Weights of a small GPT-style language model, trained from scratch on English Wikipedia.
Size: 14 layers, width 192, MLP 768 tanh GELU, vocabulary 8192, 9.84M parameters.
Architecture: RMSNorm before each block, rotary positions, tied embeddings.
Training: 493M tokens, 7522 steps.
Each number is 128 + 24 x the weight over its row's rms, rounded and kept within 0 to 255. Layers, rows and columns count from 0. The size above them is the row's rms in percent of the matrix's.

# layer 7 attention key, 384x192, rms 0.0468, rows 353-383, columns 0-47
size [115 114 115 125 116 120 119 121 118 116 125 124 114 126 113 129 120 119 121 117 115 117 119 122 117 122 124 121 121 116 118]
[[ 79 124 114 133 113 116 135 100 144 145 157 144 142 110 134 131 113 170  93  91 148 127 111 130 117 134 155 140 113  81 153 151 141 101 127 119  98 139 165 148 115 143  94 154 137 125 115  96]
 [124 123 142 135 148 148 125 129 100 168 166 123 103 162 124 157 115  90 136 143  99 125 119 143 162 125 130 143 104 166 143 102 158 180 125  92 127  99  82 119 104 117 133 122 146 105  91 108]
 [126  83 148 123 207 119 116 161 148 113  90 136 164 145 101 137 120  95 120 162 151 114 160 134 124 133 148 117 155 112 121 151 187 155 116  95 138 163 111 156 144 125 105 151 198 114 112  81]
 [131 149 122 125  88 129  97 144 101 130  95 128  94 165 127 162 108 134 130 147 165 102  97 122 105 126 129  89 140 124  80 148 185 114  83 104 116 100 146 120 118 133 136  94 106 115 125 114]
 [109 160 136 168 129 160 153 141 142 107 138 110 153 110  95  81 130 154 130  87 120  87 142 102 105 129 144 162 139 147 155 133 144 119 149  97 136 117  90 110 115 132 155 162 128 136  99 129]
 [ 80 103 132 122 114 150 169 123 183  90 148 129 102 143 122 117 147 148 137 127 133 133 173 138 118 124 118 135 133 111 128 126 109  73 145 102 136 104 117 140 125 153 100 106 113 136 117  76]
 [ 99 142 147 145 179 136  96 136 183 123 137 118 129 144 110 129 124  89 136 138  75 165 154 124 123 108 177 111 125 166 133 129 101 138 164 155 152 140 119 124 144 141 114 135  76 137  82 122]
 [149 125 130 118  97 144 128 149 126 123 128 158 102 129 118 124  73 131 123 104 142 106 123 130 146 145 138 115 116 123 115  97 128 102 170  91 108 108 139 107  87 101  81 142 126 161 113 100]
 [143 165 172 132 118  92 113 108 148 199 124 124 121 161 152 151 109 174  92 125 140 103 115 141 144 150  91 119  90  71 150 169 113 145  85 103 180  87 109 140 152 172 155 137 144 136 165 140]
 [ 76 139 113 134  91 165 109 128 138  56 125 135 125 161  88 151 128 133 157  95  81 111 117 148 109 148 140 160 137 150 147 103 107  78 110 107 188 108 150 147 110 146 134  98 163 171 102 134]
 [162 119 117  86 130  71 129 141 133 103 163 123 129 124 114  90 142 160 111 152 138 158 173 140 108 123 180 131 134 119 107 172 123 138 139 116 128 103 128 156  90  83 140 147 145 130 157 140]
 [106 150 172 120 128 130 145 103 211 159 134 123 114  85 102 112 154 100 117 146 107 125 128 127 116 100 130 108  97 144 134  82 174 131 125 178 104 157 117 149 168 162  92 124 118  81 121 108]
 [125 146 122 134 141 100 115 110 109 111 171 158 163 111  87 130 105 110 116 140  99 112 118 158 118 114 136 154 151 139 135 122 157 175 104 119  72 115 146  85 118 130 120 119 106 123 140 159]
 [130 165 162 150 167 110 152 123 139 100 131 160  75 100 150 158 118 148 143 128 100 153 156 104 110 134 116 144 104 131 125 107 148  95 137  94 207  74 120 108 150  93 125 126 149 154 139 132]
 [136 128  94 128 162 152 157 123 135 130 124 136 148  82 113 129 128 140 163 173 113 114 103 172 167 118 120 131 127 110 151  69 122 172 134  75 151 112 101 140 102 164 156 127 119 120 128 114]
 [ 74 117 185 102 160 128 118 160 103 110  96 128 126 190 134 154 140  91 143 105 142 157 111 149 154 131 126 130 135 127 106 113 146  99 141 146  98  88 161  76 128 159 159 170 117 162 113 124]
 [114 146 104  99 137 135 136 101 140 144 153  87 129 142 100 141 189 135 150 173 126 116 124 154 122 110 105 112  90 144 117 101 172  99 156 124 108 114 144 116 122 136 144 103 125 106 137 120]
 [108 126  87 163 117  93 172 133 162 152 102 130 149 148 149 126 123 119 130 122 113 154 152  88 152  88 153 173  91 147 107 152 101 119  95 133 138 150 173 117  95 124 124 137 104 111 131 154]
 [187 124 172 174 118  98 122 148 146 133 125 139  94 135 101 134  86 113 149  95 103 133 141 131 103 123 121 152  95 133 120 113 175 123 132 125 198 155 106 108 151  95 135 101 165 153 128 118]
 [125 116  67 139 143 154 168 129 116 150 127 142 126 124 119 103 142 170 113 145 127 143  68 158 136 106  77 147 128 104 140 119  86  84  86 106 116 165 102 108 168 118 131 116  92  63 160  96]
 [116 142 129 142 100 127 121 123 113 102 154 143 150 136 109 110  96  78 102 121 120 133 122 130 153 149 131 155 113 103 142 104 122  99  95 175 146 148  90 129 146 135 114 148 158 137 124 101]
 [150 161  98 115 121  86 163 132  94 117  98 104 141 143 110 125 126  95 101 106 128 112 112 158 133 122 104 100 110 117 172  86 117 148 135  83 117  72 143 170  76 142 119  94 133 146 141 161]
 [129 137 174 141 106 140  96 150 107  69 146 153 136 117 123 130 139 132  93 124 108 155 114 168 136 130 120 141 124 171 148 114 117 145 158 111 132 149 112 189 158 146 105 125 117 169 130 113]
 [116 127 131 134 135  80 109 127 129 141 149  94 159 157 119 134 105 159  73 140 158 101 174 162 116 167 134 164 133 123 143 112 100 118 122 162 129 147 127 118 151 138 131 138 160 128 112 128]
 [114 151 132 143 151 119 138 138 148 151 112 101 169 118 154 167 137 137 150  95 132 147 169 108 146 140  97 101  93  77  89 131 144 120 123 112 165 126 189  97 135 110 136 115 141 130 142 134]
 [125 159 131 128 160 114  99 151 112 110 128 108 148 133 134 133 117  74 109 108 132 113 103 123 141 123 111 131 108 119 115 156  80 168 124 150 178 114 172 150 165 104 156 139 108 119 120 118]
 [ 87 129 116  99 159 135 118 139 173  72 117 108 132 118  70 170 123 143 111 119 103  84 117 106 139 100 103  93 140 108 128 125  90 111 105 157 106 132 111 149 149 132  95 166 121 138 125 140]
 [116 107 132 144 139 122 129 101 146  95 175 101 154  76 133 144 151 131 165 139 136  74 118 130 185 136 102 118 127 132 154 162 101  93 183 125 128 128  92 126 116 112 120 137 117 146 120 154]
 [132 124 149 164  50 138 117 139 123  99 142 135 114 132 112 117 103 144  75  97 120 134 127 112 154 121 143 102 118 129 130 134 171 105 119 159 111 133 153 118 165 117  99 151 143 150 158 112]
 [119 133 118 138 109 117 162 128 130 143 137 149 137 153 114  81 165 131 124 125 168 139 143  50 132 101 145 126 163 169 110 156 136 147 126  93 153  96 136 176 118 122 141 112 100 109 113 102]
 [136 178 116 121 173  75 147 114 170 112 104  63 148 146 132  89 132 148 140 122  97 130  68 153  81 156  95 127 105 145 114 114 121 141 154 148 124 114 127 173 146 135 148 134 150  69 176 119]]
# layer 7 attention query, 384x192, rms 0.0481, rows 354-383, columns 0-47
size [109 114 119 116 119 120 124 117 120 121 120 112 116 113 127 119 121 121 117 116 117 119 119 114 120 117 115 122 117 115]
[[112 135 182 109 125 162 164 112 121 128 128 130 111 171 135 127  55 128 154 176 153 101  99 120 134 157 188 121 151 165 114  92 114 125 146 163 145 131 124 168 142 128  99 117 108  74  97 154]
 [133  74 132 107 156 135 104 165 130 129 112 129 143 167 110 106 128 112 108 152 151 175 161 133 156 147 199 117 167 130 189 133 154 101 147  88 170 181 124 122 142 130 175 182 161 108 128 116]
 [111 114 185 122  76  88 146 120 110 137 130 146 131 114 120 143 123 116  91 169  96 150  91 146 113 116 114  85 115 126 143 121 157 111 118 147  97 120 101 118 131  88 130  93 108 159 112  94]
 [132 136 147 136 164 129 163 102 163 116 151 158 139 134 151 132 141 138 129 130 131 108 114 120  58 128 157 169 208 158 134 120 138 106 120 131 149 120 110 184 123 133 160 158 137 125 113 138]
 [125 165 127 144 134 170 167 126 150 103 127 152 147 140  74 129 135 136 143  95 191 137 172 168 131 105 110 133 130 142 156 157 119 130 123  76 129 118 109  83 103 133  95 144 132 154 115 131]
 [112  88  97  87 157 137 114  87 129 106 131 155 121 155 175 108 154 105 157 100 124 152 119 105 133 132 129 128  88 157 171 135 121 151 164 151 136 129 151 132 118 133 128 138 141  92  82 139]
 [142 190 137 104 104 122  97 139 116  94  94 140 130 128 102 107 104 183  66 134 118 100 148 111 160 102 101 136 117 145  90 135  90  89 129 112 126 188 133 136 124 132  93 118 109 154 131 121]
 [166 150 144 170 120 123 136 105  92 129 147 137 136 118 127  74  88 143 125 117  99 153 134 156 167 124 103 101 122 107  98 187 116 129 110  86 141  80 126 132 169 125 157 150 128 120 113 104]
 [107 143 125 107  95 163 104 148 121  97  99 140 110 105 159 126 138 127 162 141 118  84 175 208 133 161 140 128 117 118 121 144  95 150 127 112 164 119 178 152  87 151 120 126 141 142 127  80]
 [ 99  89 125 116 116  60 121 199 145 104 111  97  92 156 117  89 154 114 177 135 172  99 129 107 111 191 135 144 138 118 154 104 146 127 124 135 140  98 137 136 105  74 105 139  96 148 104  95]
 [135 113 148 112 145 134 118 111 160 175 173 124 159 147 101 163 149 110 136 124 115 139 169  98 128 133 130 104 128 142 170 121 138 128 131 128  97  87 161 123 135 120 119 110 150 149 113 126]
 [143 119 164 120 130 109 126 139  97 109 153 124 155 126 118 163 143 155 132 116 142 118 142 131 124 135 195 174 158 156 141 115 124 158 144 125  98 149 160 139 173 154  91 103 111 137 139 140]
 [131 118 116 166  85 133 147 146 115 141 100 112 159 129 157 143 106 142 157 123 100 118 129  88 128 181 113 126 118 114 136 109 129 119 117  97 153  95 101  76 157 133 141 186 168 167  98 140]
 [114 117 137 131 151 125 150 161 123 111 121 159 113 133 139 137 130 150 129 152 134 152  80 160 123 155 129 115 151 118 137  45 115 161 143 102 136 113 100 103 140 114 130 144  97 143 151 133]
 [ 89 115 133 134 102 125 136 125 137 168  90 134 127 127 129 134  96 122 150 117 149 115  98 120 157 112 134 159 127 101 119 122 144 117 180 109 126 111 128  93 150 145 148 131 155 137 101 173]
 [138 144 123 115 116 125 151 105 155 118 133 123 141 182 156 153 143 121 133 154 166 155 116  93 161 106 120  91 146 132 146 136 113 102 132 161 138 115 128 127  93 104 133 126 129 120 114 127]
 [132 110 104 125 123 109 153 109 149 128 110 127 116 102 144 109  69 141 141 136 123 133 137  98 154 165 152 174 139 115 151 161 149 193 121 142 153 120 152 107  80 118 131 151 122 117 118 113]
 [168 128 143 141 156 130  79 106 116 117 146 123 139 128 153 157  65 120 128 121 130 109 137  88  90 110 122 118 160 132 100 115 153  70 124 127 178 137 111 108 116 157 142 140 129 161 105 152]
 [147 136 126 139 122 187 137 164 116 101  98 168 148 111 125 124 170 117 111 133 141 161 131 166 128 108  70 139 117 101 147  99 102 127  73 121 107 199 121 148 130 148 122 141 144 119 174 134]
 [156 110 129 124 129 150 128 112 104 128 133 139 128  85 105 132 161 139 158 147 116 131 128 147 123 162 116 173  70 117 137 129 100 126 127 162 131 122 136 161 129 115  99 124 143 107 125 122]
 [145 154 108 159  46  71 163 165 145 150 139 108  93 172 106 150 118 120 137  99 131  99 138 163 115 137 111 133  94 113  95  94 131 151  99  99  95 118 160 139 118 144  84 103 159 120  99 125]
 [110 128 174 141 145 138 168 172 143 106 129 162 107 129 111 130 157 156 118 127 132 135 145 157 187 131 130 141 142 145 109 161 145  98  98 133 189 132 168 103  83 164 137 102 129 113  94 103]
 [114 122 153 118  97  79 141 139 168 165 121  67 152 153 142 112 115 130 104 122 138  78 149 173 150 135 114 161 108 113 169 157 128 123 129 169 138 121 142 133 136 114 106 131 133 132 164 105]
 [162 156 110 139 109 116  89 105 145 138  74  65 134  95  82 143 126 111 130 113 134 159 130 117 156 116  97 124 122  66 119 106 154 143 139 175 172 113 108 110 104 131 131 147 117 110 115 155]
 [131 138  82 109 135 103 113 131 103 120 135  92 129 148 140 192 121  99 108 110  98 140 141 137 167 125 140 159 170  99 135 119  96 168  98 127 115 157 160 158 125 109 144 123 125 148 166 102]
 [145 112 184 116 137 152 127 122 127 122 147 133 137 115 109 150 149 104 105  87 151 111 148 187 125  81 121 152 135  93 175 130 117 154  87 102 125 165 161 147 128 120 184 171 144 148 174 160]
 [104 104 101 145 172 106 136 126 121 118 106 126 102  88 122 129 132 130 114 131 148 147 111 134 144 107 146 149 124 108 134 156 106 128 141 162 134 121 138 113 129  75 138 126  97 108 119 135]
 [142 107 112 142 112 154 118 155 130 103 113 133 143 107 154 113 159 125  99 184 162 131 153 134  96 181 151  90 119 141 116 168 121 145  91 113 103 140 140 123  97 111 141 141 112 127 158 158]
 [183 153 145 138 119 105 131  92 145 120 138 125 146 116 138 103 170 164 165 141  91 134 161 119 137 100 148 119 139 162 103 111 146 141 133 101 145 127 151 171 119 161 119 128 117  90  92 103]
 [154 152  98  75 159 128 172 173 130 123 189 150 103 153 102 124 148 113 114 115  87 145 108 141 109 149 130 182 104  90 149 112 143 117 124 111 124 115 149 127 133 127 122 131 174 112 120 116]]
# layer 7 attention value, 384x192, rms 0.0439, rows 288-289, columns 0-47
size [108 121]
[[119 138  93 157 127 133 135 132  60 123 157 132  95 143  73 128 100 175 150 124 131 130 108 102 110 137 147 142 109 120  83 123 111 138 134  87 160 145 145 168 106 143  78 127 124 126 136 133]
 [147 128 121 123 122 115 129 145  89 132 138 119 132 108 115 154 152  87  95 133 113  81 145  99 133 166 159 148 156 146 131 114 121 120 140 123 158  91 169  68 101 112 131 142 151 136 138 117]]
# layer 7 attention output (transposed), 384x192, rms 0.0575, rows 288, columns 0-47
size [106]
[[114 130  93 132 138 163 141 107 128 168 130 134 144 150 131 116 127 161 120 145 125 169 125 119 153 115  72  90 107  82 128 136 115  85 115  62 129 149 110 158  76 129 147 132 164  84 113 127]]